config = dict(
    vocab_size=512,
    hidden_act='squared_relu',
    norm_place='pre',
    norm_eps=1e-05,
    rope_fraction=1.0,
    attn_scale=0.129,
    tie_word_embeddings=False,
    init_std_qkv=0.0391,
    beta1=0.9,
    batch_tokens=16384,
    max_seq_len=384,
)
Each number is 128 + 32 x the weight over the matrix's rms, rounded and kept within 0 to 255. Layers, rows and columns count from 0. Numbers have three digits each.

# q: layer 8 attention query, 128x128, rms 0.0626, rows 116-127, columns 64-95
# k: layer 8 attention key, 128x128, rms 0.0625, rows 116-127, columns 64-95
# v: layer 8 attention value, 128x128, rms 0.0708, rows 64-127, columns 64-95
# o: layer 8 attention output (transposed), 128x128, rms 0.183, rows 64-127, columns 64-95
# up: layer 8 MLP up, 512x128, rms 0.153, rows 0-103, columns 64-95
# down: layer 8 MLP down (transposed), 512x128, rms 0.151, rows 0-103, columns 64-95
q116:191112079120153204121148136155134143113152138120134140071112086171089100127135145193155118152162
k116:132077076105141209107147112118128128165115128097164155124110133093080080111112199144143131135110
q117:079143135111109121121172082060135211149069125114080117195135143130184129064086132069101090080151
k117:144122212143061177105111046176152154100162112113039186172041161130143155123129080059116124111129
q118:160098071140172092151034096121139080152196067048078139159212088084123089145132103089184079088157
k118:182067085102207086165144127143142140138153057063086126128134091128186105153120168082170115159124
q119:114146159084076193061093085061106099085164136058149177107133062154131206139131186159146111087162
k119:212127139106146169058099150036135133111118194105061138150194098119188122108143181065122152087172
q120:089153171207074079165188125107145126121088087159161129147093078097134119151155041149157146151145
k120:068144146105098045125197154145079148150082135148175156094122106148116130147136093133115141114153
q121:069161153184126166111151151086085140117123139177168101053107170133140126170139172178080138157144
k121:030129173187071229061139150110135132173163131147188153157106083137207089130125160135153134053148
q122:233137149094101136165142152173120066184170057103217152093133092099141099163117114200130213167077
k122:146151071059088135163129170118138161060065062080226159103153051169075092198182126204142219204142
q123:191085203154191177098141148098125111116094203135054154238122096156098119118106062086106158049144
k123:245083234110169142119195107122119134046076127043082130116139152184000175114109070121059094155091
q124:113112104079074063225070186099104122130095088022187121069093171101112129125115086135188089096100
k124:152121000087134074107161103144167154179085145063197122047059141152099111083107160142196126039122
q125:078171174035080173123200208101136150145011112137129094150182255127102177193144045131144131083045
k125:097174102163114170101135224178161167118075157100091055144145199136089156152134068112096112163070
q126:180096094112147150198134121213147116174142228155144096141167244029233120114115130093154106149068
k126:137122082148184131209127144196140159146168161133122161162160145095174101105100097144193101098106
q127:174144153148146144060116080143149082099158121163080116117119119103119152165147170092107158195147
k127:161100155127168168125157205093111139145090134143099125096159162138082133144138121177115172152185
v64:103121087133150171110096096127122080112115148144074019156141222090180050103174116190188125106143
o64:182189141101081094128174161090163091132139144084118199175123106091076148133105136117082202095092
v65:207110105107119105100132129131161162163160095046164163116169156197157120131084072154059179166121
o65:089158125065185116152178156115105131104095139136137144132101085142131075139138160105161030127156
v66:135133146179159086123103148141116154170145124191148016149134130112130139121198143138104166076109
o66:162155100079113119146184079041182126089152146081140196153082106129089135102015151187136123193140
v67:055148111134122135083199070113119116087084109097077107113109097045156134115176158140163121110139
o67:201074174101172119137056196169095145159077129175119103079102159096061078148130088150118126133101
v68:130163159173123085131113121107139142040102111076136084158116106142107112078126170146122176107141
o68:163134092089085175133176113095092137169180170179121100145110108138047210096145087157137078158178
v69:181153117126090111044160166116102121142137084098134142141136125179111130112081120127048133166095
o69:150087186147185141198139119138154190123138155155183120121112089130105100134166152121177072181209
v70:098116129041146108119152099129145177088086164123102172130155161084149127122183079107096112129137
o70:120191073141143193057170159182146089145139138117133123136076145187088125112111184200104122079101
v71:200117179092128168106103172160090106125142189155133215174125159223110095096121063161120145121142
o71:081162037180164074146141072093177119100151115106157099127139117067123154142090178143176086085170
v72:210138145099132181053114087078064136103191117133102147147128167116092080103097101087138075124121
o72:091147108183090154176194144233105098141077137154117103138126124132104117114152184175120157093119
v73:147161107067124110091125141100158156087110123140141161159142160090152099070129117142123100132108
o73:109157124143114104181107171115163126151094178146153123092073162096090072195147124178138150124181
v74:134118148158120138136195111171098056136097237098124148159087121000154119149149152126153143117105
o74:149100156154148153104084132177181147173174060127071109091162158150109158150116129132138107122106
v75:145108156054092093115149136137141127142073136191117094145120082054129181171148166126108123112099
o75:137105108182158155122089104129219146125174118049173175108093128189141136166097145156144134193149
v76:079160096125158131153152106133113188104094196107152108126113096164190165105114114135132103142150
o76:151089148091170123090095157165086128138160100159070086096114150110082067161129111119087087095130
v77:152128134056150140129210107129114149110122145130133112106163149194158091135084127134160125164119
o77:099093128137122133109089224166064104161110098144100113066089135069134056109095071098092127027089
v78:161117151112137133089059109119149141078144016117090072125142143197078118109113148153108121131145
o78:137173103128108037165206133109075122125067191094220193129122130114140100151125121104131184106121
v79:182131153109110069132162136115168092157130062166114149128166124135129143110125109155145141127146
o79:100135129117145136118052162132141152138076161077194132079056157161134159124083093140118128161141
v80:084122095117171129132091157133204206118111073116134200115132141098138110090154091143152079143162
o80:141158147110072138132115157094122141112089159128159094100097178129101115131116114146090169173137
v81:112132117153106108137149137085187114185091106100133103144141103109189115105158099108162124169123
o81:139108160076158116119093115066147165105130153116106147102083117110158143186130105144175130175149
v82:086144140092090121148141131127132134016070149074097094147152167118131146101100168097102142116149
o82:156128097141103120111178142081121171189134140160170164137166132179056142136184128144131089118179
v83:138129086107144108148151112155108132161127144087097168094111048144132114165092080136085135125104
o83:113136155113159180059152142186162133124155141089125122123157164128142154097071164090110100068165
v84:186150129160177114100128130078102157112194064083104104141126054130080085092104146123077084094128
o84:141142143126060148156169116176112100141092188200168110157122161082112117119145141122132169124185
v85:083149156000141129112082134125119176099092120126065094157132142126168128156112163132116113097087
o85:147122133162131104138150101177157114184150143085165187081091166063104045183104141132085158074121
v86:192111145148087094102150177093161132128185056127120095143141111167092046122178092134143143079142
o86:142155105147086169137137107066133133087096154145147141171107086106158177075105077153145178227150
v87:114111130118137129169116115160113094129149222151125077108101172147146139188112164116145132083113
o87:129132113139132120106101094155144101120163095097093182150183091120161120123091133114122132093105
v88:232101091171202117085122175141111093143142147103156158102161177122129069097140120164143122152137
o88:095160167128115094191133130060164104105131131164107131147102074094112116147095170107133139125117
v89:115137107126080159090198084109047054176078156155136145098091100180141149152150131154143148139103
o89:165086116154185165137063132136139129111188109108126079136155088052159111148180146076165103067126
v90:175116121076124118142165117089179144190111070128120099112165142188132120126074161133110123190123
o90:101148144105186102094208202181093111133116177136191206137122137146169109131137125052085089024147
v91:211146162155161118141084133111134142079165091188182145129138163175073102078106168158131103141174
o91:061143092132108099181167096118134103074114162149132119138102083138144153144110149109147128130131
v92:148158108069180147139071202139120191074132127106124195131179198252138076098088057160124085131132
o92:114106078132104080204181136101104099129124187137138115139119156011122037153135163098054111088108
v93:145140137227095184153158091155184162190129138122182164105141101108128188123141115091066174199124
o93:123097150119173081099132191122058096099104078170108089103121065205140131077161078128194025221155
v94:111140115108126154064110090098046156085109169079118121111133121142132149115106100109117114118110
o94:117090125115154137165144121192107127155161145168099109150136144085087056130174172114130133073121
v95:068119124101085107113190135137113101150117148156115125112154122157154118146154086083130151105114
o95:195121079149152179116134085138162152181160159129136103207124143118128147108147200152156049139118
v96:057099065125172111167090101134134166109110113141137151061162202170108087144140121093170110112137
o96:124174121124088180089154126157110145109103146119098127179109133121110158139120175133091099103063
v97:156109125060083155110176142124160123152046110105135188123143066105149120104157098171155093189122
o97:124136134127201119090099203124137113159121118102109079102096155129146077177132108092092166071121
v98:070139155141131148153189095171111067096141207132134061097103208099140159143112207107164196093113
o98:145097092134128122092122090142149110155162090116132157141176094177067160065117110119129028117118
v99:210108143138158119108119157138157129160149146168222223121159187154129090109117085175125130217116
o99:080104111127178100221114214165127121094126091141087089091114079150169110145122139067135086107105
v100:113128126186101136152108116157183055226152186147145040094147136117108146131129146136179135111122
o100:118148131053155079130136074052145139114146129112115169179146146146189222114097120089118089158112
v101:109142136140164168144103104152125142110103178129179209092111093130146135076149105111150096165126
o101:091129105104114125101113087122143110125125082136087072154146139133098127152158145134137106132148
v102:166145146145142101122095190130138108149148201075144066153162153128102141127081127152117140175102
o102:138099167128162032181128066071169144118154144154141226113141094110186127185094149128153112177160
v103:115155157123095140173092150116103170104104172173149237145103120222083154133124146081116159147148
o103:071109039103162121093174115136096108098144079139083091114187119115139096105165126131144103121131
v104:053134089102170090177110104149124166129115161108128150108131146183154122144145105114176063148155
o104:141167112081092156075134155116118133096133104099090139110155144129118125135082182109068190071085
v105:145128107086068160120157060151107053192107146220166146045167136083116130123135127071151120145119
o105:082149132170193172075160166153209144129127091091118136208132109224150177115177198096172095086114
v106:154133112158133139173160116174088145178173169096135101105120090089115109143093150125085158093124
o106:123123151097150134113163159167122127133100065143092133135191141154099092067086124089099097110124
v107:067130138081161144121147116169121157115099179144126130101101232131128155145138159083137126114093
o107:144113099154140118145123154174110112184163102129108123118131135147115062111104140143065089109057
v108:096120134098075158116123081082096106131132205155147071145142210128110144129124159128123125097155
o108:113167103160149122147171083163136113111143135163097181149117112139144176143148186150196104082092
v109:118160132063117111101175097133145138117126156136107056141111136090153145139180153102093115123103
o109:150121128148154142148095149153125113188168148168141144121071131128126048133104091167116128145110
v110:217118183063114090094109212139132125134113163135131170183139161149154109082168057110116110143102
o110:128132062161179095168099113072171137113168152117145135114111112067129103186095145195153168154152
v111:114109127076094159138186111106124108119081188174113093112124146098101121137119192133129145113105
o111:125137129153159120096137164194101113176136110162095149129115137122173077153157083131126106071057
v112:078115132149120130124158141186117132129160151161092117149120089146139153165131151132120176089122
o112:174098126119158173065131137151097132163185069095156127111153141152103148070107112107067111156109
v113:172150099112159070118148104083104106099104157101137128146111113118143076084200083132108093116129
o113:114153098080088167142115107102185141095155179171130119191110096066115072158118176159165177120171
v114:190123135133146090170176180124145090109111144113140136169128069102105114116175158140081142126149
o114:115156092144113175093080124032189107156161130126137107131127099156160153122130090128210162154172
v115:091109123143158068150150100131190206124119019165097122154129068147133154152161126172091170078130
o115:144111137099117214118104131125127133137132157109182113114085149145095155081122092130097083172166
v116:189129144182116174128162128127104165113119108086134142095144063152065123083151109176111127144138
o116:132105105163134090118139124080101082094149169162086062171125069121200166164148119099190158130113
v117:144104127014085117134165152147157108145104131255096119145153140179181143176154099105126136097105
o117:117128079185176181097112137135169128129144138030170152117073155115156118118121122182113102130116
v118:046155099045090113131101093126123155180079133077101141099151078116156167164082145121160107162116
o118:153119169089141192068169147141150172154151124049132167084129175179124154151156181077086167094128
v119:077138057145158146133096098140082152094106132204135126125123147202182114117134148082077112100116
o119:125134143051116172129197131168141151144139116083120135170138135115089039123161156135098127106091
v120:080150159148134149145095160107127137039064148110167079173099170178140146088136150162115161108112
o120:175128086123074122143113034064137127156193170121118120157142080098121149144166099145161127121163
v121:114138098082129169112079190145145131150128104151103191127125236115133121151108142094132099173133
o121:120138176181113062164130154094130146139087111121163141049165169089171082172147114107076152077078
v122:149097152127127107072131145099131102103128065162159128113146108088095117096151102118132094131142
o122:134132153178097130166115116099125168124076151161147108149067155118164134150135131194185143174086
v123:112131103183158082150124124114118088188176115162090037116100079047124196184126208137117141104122
o123:115109244112111134147079065146178135137141145101149188137125153151160169135088115149136143166130
v124:174147112080094114127105148094114136134109164069145130119177178180110093115117136154099092148130
o124:084186091122176096173191100108168111093123176145122169163103119147152148177099216110191129075134
v125:206103132142101161119130114118082126148089157102195112135117160139126096131163135125056149133111
o125:108179114144167096143180115145130074097158117172041124143115050116168089157129148167220081136099
v126:081122160111153138111086158144127177128104158103060165153148196186148097097165098108165104137154
o126:142141060105100110144152139099123099117103120121147133122146124078099089113105140127045196129126
v127:143099095044105119129140139098197124148140132115093117191151140121172120157111097148124102161137
o127:123160136126124111122133212128110153116077137108172173079125132119143034138125114142086149101131
up0:160169106157059153113110151126099164160169093157174085127139150085140115086130067082125056073162
down0:078164087138169130112160116173103117144110140105143169098167156142202098089112137110144146101103
up1:048156127065122114166079173146120118090130089162173138189127134169100107087093093126096132104175
down1:098128152116153121045144036179113195138145136151149151211193132145152204127136112118078138100122
up2:119146124128137125135126132140124139128123129129117153132141122129143133116134109117138108117144
down2:128130125131124118119137112138140125121135136115134131121129144128141126137132131132127136130122
up3:094223158062158102167131114158076089128172136129161172163178081139142158123131162133098114123097
down3:178110204118163139206178133122078076070100148129129141121116120116121139172072098149086162109147
up4:143165125112192159131121110174091143164165204128147104110124107098121164123143150058150096105119
down4:119119184084126108109181159099105155100124164111143138145107127104098123153079152179118209104100
up5:177127084123126152161037148132129080105074133157110178145232129167204179126162098139114157117159
down5:188099160202166150187129091138166144151117073115157114134145097167137117230085112093116136124081
up6:093158128122160126170124148117113152092146148137120118140148117129211137144205094091120045098137
down6:137117124096138145099108127137094143177128114118051078152173158185126153139109153171150129168083
up7:083145133098166159125130176152131146206188094147074089126192153068086155083123157103113070128126
down7:143130236128173156166125146151150157118129142081133088088138075139163144175169139137170151209117
up8:099132145170107117167115130127124079139103124082124140120143100107182171106154074157119169157143
down8:118148108144159148174125155137075149136139161100050100131139103125143129111180156138145131085127
up9:155114059105148043200094117132105119114190083103164145134131085120184153126122098151150135075147
down9:169149132146085067132149116197156108108099106131180138075117137149139106117107103137073095076109
up10:184112076165149135169087169116074166122118129091102137163195073203216136139158098139171160151150
down10:188185103094108095096087122131080153107086148117142158134146170151121116104138168109072112197172
up11:141187154178130128140147135126138124103097157103151132106145113077176150109128085123102107135166
down11:081139176057150184127132121125121119109157112087128109107187054147081161159104108084159109151091
up12:072202048100130133183099118155125183139156093172096190187124173116133177125159075132109086141141
down12:194078121095073121096092074100132152078145085094114063129110132103145088105120131052106143098104
up13:085172138177143026084140160173131103142119079067127192199115148090104107115117128117143169053146
down13:131097114107148086147165095114191074053095089110156154130177123140135102138112138156038068101139
up14:045124112134154132137112125136139168070191104128134106178157174167126160116166134115149075108147
down14:128104125127129149135140099111120139086197102150159109111121099193106156124139074150212060165149
up15:156201105069111117101080179182082068106128170082125128122164103106144096117103099104143144126174
down15:078160102182161111145112095137157140156098102165108065081145151086127129160131149150140116188103
up16:165164096131101165131164187108103172180121148103143112135106117136179089129125130122144119143157
down16:134124173137220112119105132137099121123162160105170154138115142144117124192197130153153105124184
up17:160107111086185139121187139164078107123122164080168136096187115123131135100102124101217085125142
down17:109111141143120141215103154143124183095155164077131090059106160136113082175145144104151155149075
up18:092154137073106117149119134192047144079146140159144163199123160125118174098133150125081161158190
down18:142200166105077145125062115083087159171147132135144095085085086090106094137136128076080177120194
up19:203198159119109115128091126159167166082130144134074090196113151132140207122150069098096129055121
down19:126122092088072090105142076100106097152071126176093178063129102179046085140138158096119086104178
up20:092134125099127124144127204097144136152149128113158115128118087075129119127141120120150116089129
down20:130146065151116143105103112147181153079118146144072135126137109128109100113134141139081154146137
up21:087129129045094092216139145166083172129049165090084089217124169136095133125092098126105070115173
down21:200116145152144155097079166107159167149132137102102167118125142165067102112095088127091113126072
up22:152143108117085078117138114185124143194135172164118085166198196160107145094147135106128134099107
down22:165188129104080134139144111118117124115095161163080136130079143148108172078158121133150093148071
up23:030125106095141134200092109107131180135096135139120112151144113134138106031169142116105135143135
down23:125119153069108123114097114116082108130134127095097149128144109141118044121081178005071158105168
up24:146153069139110107149143170150118132151149139114136180132126126101169122092127129083141088079165
down24:135123045105183112083199147111047153086141138125100134106121058109130121049066135103128185141125
up25:158117105157123097122072091144108080100171082046145047150207126130128197114137139142191081111131
down25:143124226129147123057119161169111152122151148146145175073101119144106122119107174145124107163127
up26:093101091150126113113129204128131145114126130140126167133157077127143172119118128176167098144125
down26:072081145172067097143132167120141140122159124111145164111104081155133147155124099172094143122118
up27:112168135105131161109152150168106101087163102160146121119129090161127179147158086097084130170105
down27:105136115067119112113195093170099132100149117128167069117127145135072139151185176128159111215075
up28:167142172108178146185126139155116140132148085132099139098142084126131112129135126047138100124186
down28:031097049124100114091106118171105112123186129171136106191127123181176131139143040083133141148100
up29:136199162101106122179066144129083091147132137140142098138160142169205147102201149093119140146166
down29:179129129092159190156120119107163153118138130133114155107171120130105162114100076129085184190149
up30:126145100111081085109112178160122122156135166199113081185146178070127180055152103099108073103174
down30:163102169123167135122082097090134128119161179177180079149134093121137137113134112117107114097122
up31:129123129152142102173063099123050098098117130119064130118132111122128116096129107150148159125173
down31:094099118085107051117109102147115155139141115135106139179115121152167175071163133097104141143120
up32:166159081126148150106146138156106140189099183104100163108178117130096185070094145113117094115122
down32:147154121196163139137124133107176126159211124172151143158137159157156087085117082097130118146148
up33:153126125146151100121110112094134128182168089171142108132165145110125154123140109124137101114153
down33:108128134070136085107151124133146116146131102121119137154113156116161103104073163153130140163101
up34:101133140110152095123148121141092134077147154148086163137159103084130120092113140141156128158125
down34:132101130153133085122106152125155096048166135166112160141188082134146116145124100098128152124144
up35:170157143135134144204095122124121144139164122119164098164126126032105115061140119084142077139159
down35:086173152107183034092162115120136117140150102159098089121180137123135111139143105145088137082113
up36:073163163071162123147107153155147175151158121149091132192136137153143170113135069105085139099164
down36:124156151129053140097149137174124192068070137167139125091145097187082208164116131137205117092101
up37:111175109103123101130087126116131153146132116167137141171129136119153108114084103123129138161123
down37:142085163142157151157144067129149158160137144115156137133167129156171104133107080140117130139155
up38:114141055101136156165061087135154107132169129132078082158149133090165172000153127094182111120178
down38:157094133125051135020159080135095099162154151100161142161107132062113129166164115138062028083183
up39:120160163058083067176051123174121145069109131115082163119107152143162166139144045131130137106125
down39:114134107127136141138169167153099184131195127115117089162141114100075103164117174140041109080163
up40:128150126091136137121134200159138102177161198108152095085131116102126124050168108122123122140173
down40:191115163091154123133142137079148086101107148140092170102118121149101102152151163059093147165155
up41:100147125076074091142111109135072129147142146092144139139142140130144108097123127106125145071186
down41:113141171114129148092116106130148132124133108078154121134099133135169093140137107131115117113112
up42:129171115156138090107176157122123094155100216095051133144136136149163145139100115122213081166131
down42:085098191144170115128129053168114154141149097114123059174146126096092169193115108131108141199149
up43:134168161136094056116070109121169146067114112120083156147128164138155154100193128154142136158158
down43:157072120129162177204102127112123129113187126142146116113173102117200164171157171175128163141097
up44:117174121150153081133149114140106096112101111147104150100175112136113118140136094147141092171127
down44:131189122109128150143108156147069122114151143124161138120093099136119053097117117130189120144168
up45:114128048151247067112076157139145113135083077147081196095120125141122151111174120117136105132130
down45:157117136149104077123129145117112115091124192133156141134099101123122088124157135093131106114098
up46:133151116152155083115150137148114073121091093112136126098143123072179148141159083124135125111131
down46:102135142132151156101086111104122107142159184114135156155125098139117081151118166145134173126143
up47:164210070074125108204121111097112081146112131090121066172188192115158156131146118044152075089082
down47:036093131111157125117163128143154126172068117093090162109197142137151109144127085113102141175114
up48:178188155181106156173109057171126076131131088138041134173212154105186222100069148147148088070136
down48:127131152066166166110150096166192151065095120183080139104167146125150089122139145122126150140156
up49:145123135154188120139154107113124111121116126180122136118118133130191085083126144168183102120134
down49:105141126147119167106054190157125179161105113159115082136091138113073152153153152129141106148131
up50:145187112128169140091194209120108106121131133121120156128119074114155146155135146101173097105166
down50:205121134166165181123134118069128100049147140118083232096176104051148146121072147132156106158162
up51:131178178115094115186131100155141141137098181125080185146117167130117123070145141116106134121138
down51:160103126113151087149148046146065124131126120137146150180163154130135134101077183213181181099166
up52:125138122124139131135128134153120117142140117121120134132127124134149137112138115132144122124141
down52:117133133128129129119132135135118132120134144134136125141122114128122123135122129113132133133127
up53:163187144112159140123036091168141138134079145094138154114143119122128171073185147132166139107149
down53:123125084153146133179112179157154135126088113136161148169165117089107096163116058152079112047104
up54:092187119125087091198061122183123123103158129091128145162073169086151103109112096112054050165139
down54:043130099135161100118106147110069105174107115117157128066077121111173100152113082125123120095147
up55:119159083147107104125078089247102120131113095124114182153078089133147137133135095148083142155113
down55:133181098142156132163138125147086145076170145119152104124145123102114185193133101148138123138085
up56:097165135113188142123146196160128171150132137054164141121100151126188126127137048106145093085180
down56:129168103181084062012120175128112117160176119148203114150127126138125121118086039156105122112098
up57:080131146139124137164128222125109134136135119195144117178141042144119158095163110155099097075136
down57:149136062067121118145046114146113161103108117089182112126052173146128167045127161109140122075058
up58:115111118117151071118123185108077189168152104147139132167186091169125194117139136180232154108178
down58:163161139128136135155079214138134176120047128164085108093127134148124091162110132136133087164060
up59:144174148136092078108150134056124093125121116149097145142174125125121146122160110115117137127116
down59:096082146051087134092170143113124115187125124160158096151142174066120180134125135142146117138105
up60:141160082087093095200075165148081081135109102131155090199106091138128133149124134125112073096154
down60:128119136108156166123127178093060188119131096113085163099118116109095151075076112081157166111162
up61:133122138123086130182097127158097120120079133144068132117172132105116161107112081103159107148147
down61:072113153107116153178119135169152167118094027069168084128173140095184169146161031142118113123061
up62:142140127117176160130155106146100089120127115115089136118124174137121210068132039151149119091157
down62:134087111135121097176119195083118130089085161133152102119146180113109138202093095169139129097086
up63:128172167094110131167133104172123093091137173125139116169103154154143147069164111068159067095124
down63:161141069156154109135159130126168145153190105124139112134151052146100125112198145163104123200137
up64:139112129117111087172087098147113125125144090075132170175106120103162088082092150106133138050134
down64:064121193036109122129151141133151146208100077106157170146127130177107146164098101182177104138135
up65:090131101170148110187064152133130154105104158137111165080157133097111180093184108174178112155141
down65:150170117177179128155083096119121111096121141111132203136120114128158082147133088062150152150149
up66:138176155138130105154142099125122120139100119140119096139122158116110167120108094157158083164132
down66:055075118079163094106150032169104127107144129130135096145112123112101102116135099165116118104095
up67:102130092115099089119084160126076116100133113144112167150170099161131186141175083099214081116225
down67:174153084143129113105100097112122125087129131206105145176096147174135147121115164150092093197119
up68:168168131128125086144097102179138113083136122156115140174170086118118153115173161114129080080125
down68:112139171171173176145127112119111160089129132179192076099092135106089132185133098157155121165099
up69:190130132132086109096065097139136119206163149105113150136096125050173153120139159093173143114142
down69:094172108077067142173167097132162099113063175113105095141155159120099117088109131125093119118125
up70:101132144109138137090054181166094175157110097140052144125144125159132110122185144147161149136125
down70:113154169136118141181100099140128156125158101067114163118122188056110113180143048140127147094135
up71:102180148128170169134146148104078106196084149110144127138130125109126111092131096128146137135233
down71:081152109168133108147153156159136116165154126095167103153111136088149096161091057121119114075066
up72:140151104084152137151163130138104174085098166127168122094123084180148102078174070137111118176111
down72:087136117119174066084161075112099086072106080117067163166117108111149127129121147091111093180106
up73:113174074115163140052127174117123081124193155135021146139160122115122140139195129120110052127151
down73:147095120185124166087135128076100134137155091098135108106108116157164135116081129103079119153148
up74:124161122125125116127124131140113118138125110134124133125146124129133150111139123127143107121137
down74:128131123125132122120124124103135129120120122126134122122133129134113129133122143124112128124118
up75:122129140144166058127117147111118156164067153159131126138172126145138137124157070139170121136165
down75:158131114116144156089123100036144131090069139129153147160140142167135151141119149166175125141100
up76:111139104125140089099133191219124126131082137099129103181212052128157172155139112057131126076115
down76:118096087175086143162110143146127148161135126188144080138128206112128152180137097092166194124058
up77:150152104178161121103114177182026108177165149082127133107123081131135193150146119067195144127189
down77:155154144142183131128125076142144140126126102144127110159135138121103170197157101155113135148166
up78:143173133124203113164066106215122118068125176139119106130099152176126165104112065137134106135181
down78:110178133192112139082100156117126121138078125107080102112056183121146062175120114127135132117133
up79:174126122128162119135111214137142139109116132181153102106162111152127134122126096113166114124121
down79:117112120113185104113123069147135102125206109123152094133137122136158132094118119140153075160129
up80:135151135099158136127087132163077186163108151159104153158171036120175102103144104100111132073192
down80:119099133147102059096168120087101107094107168072146078120123127197102128067095120158140149115071
up81:117166128183190106174121132134123104169102120135132118103108145160140144146166170140166134105147
down81:173176132099148100127096133123131115117151104192168046090129145075110153097124117164137132172141
up82:122141108144147072154139162223132151119136139163085100158165041147163137113164105144111085132133
down82:125133122174138104106126126115098177125180132123111125099094125129132093145168104071089164138118
up83:086145156087112094099147145177156152188110126154075159175155157100110167095126084158103122092128
down83:144145119146124177041081082095146150121128126124134119109113124162079167176127141104132108252068
up84:113135108102095079162022122181090165129145138129079173141192154143122122128156154113111128131123
down84:068132093095138176134109119101184156105178208177109148156067164140170135106143179115115119123143
up85:099145152121136088160172109157078116121128175090143118111140165115104110118133129113098142114145
down85:077119139149103149089134091143128119132112132138124112079100109133093148122116102143163074124129
up86:124124048144112078165088175118124148086137120130131145099199099103159137068151095125190173109152
down86:124120178097045138178111111145123149106101158142130193162150151168184078162068138113101157136106
up87:190157119163164130140108123108117112139143134144122112085125093158112138125168133106135073148147
down87:095139159126104130079139113135123184138167166121136131119094147100130119138163124118138148118109
up88:101103127137143094156125134173106138093110113099143142144127116144160131113134115121127102110176
down88:146147117237133093129092137136165109183150175133126107112095114118118163128109130119149129174117
up89:112218108094128146095099176106086152130230101104097100149155082070099150142204179075127110161138
down89:132104106121099153138117165149134168163121112045093159135101156147108079085148131123170106101164
up90:071137120152147114133117169128086119140135127105178169120130094113156112076142132166116163135239
down90:138104120153100093109103112129096123095137179085203104160142140092191183157095115136151106089061
up91:104131107164117147124107126151089153108143119151138177146152118158118152113146083112130114080155
down91:108140099134111165169112130125127180166103171064103141140139091137111132143126147076079141112101
up92:122135100143195154139132104150068117231132118153126121129202111086123197143152161090107090161160
down92:104126140143114112159171152111159204184069143154086202217102145122099125237130124130042080140164
up93:101113086154137137127139088137164172136172150066160124162198138090105137134100114140108133136195
down93:114104145091159179094153111151136158158197095140153111147142159124132153121110165136126123138189
up94:074134085073161147155120185105124132119127155133144145121141107104167100119102089101135158141133
down94:137140117129190181116131110125100142168109139194080152177147167168144174164112144181108163075126
up95:044150175139087106208151195190107094160145109132092154206208126151154157134137128068116083147152
down95:109137134127135173181105117049055123092115097093116121160141168132154124130140106061174139101084
up96:147195113135167163129096077141121154134129145110084149160088062077118137143077124084120126121118
down96:068165125105198109126148110143138223137122138073164181098059118071108103137149086109101148177044
up97:181162068085143145129139120147108148173075125076105107136115135096116145134139115079085103120086
down97:153146138135172084134129113147161106099107095100149093132152121133139156108108192162148132143073
up98:122138083133139097134135134175100129118131101119117123093112103136163154153172080160136101120140
down98:103131107119146123136196103088104119082134126120128122144159110168131132156075127113118139162141
up99:114065090110111054141147201118087103164082166132098122151185148142087157138101099133177098126169
down99:147151126103157134066123087135179086154136157144026091096159120126141068138091148113093132164150
up100:073157148121126097159175104142068093118150150154150097144218155088131131106124126134191049119127
down100:107162098167074126072134097091122111065150077158157150151171111096107082088090128113159166084152
up101:073148120097168142158096101184099149176142112102144129146139120063123149093121142111130087132141
down101:150180171163117121130141102113099072173127134194151097170151180115114134134097128170123176099127
up102:145125112138121120150091069172108123079196090123041125138159177135143147142175105142145061063136
down102:119125143113132117125157131086136112089126098056136133057168171115097125190150106109114102176074
up103:091149036146089164092144134117119086193135134116155110108144117142111162121165038106167117128157
down103:112183085121094089070136166130098174117093155103128095146159155163153100147124165113122081175158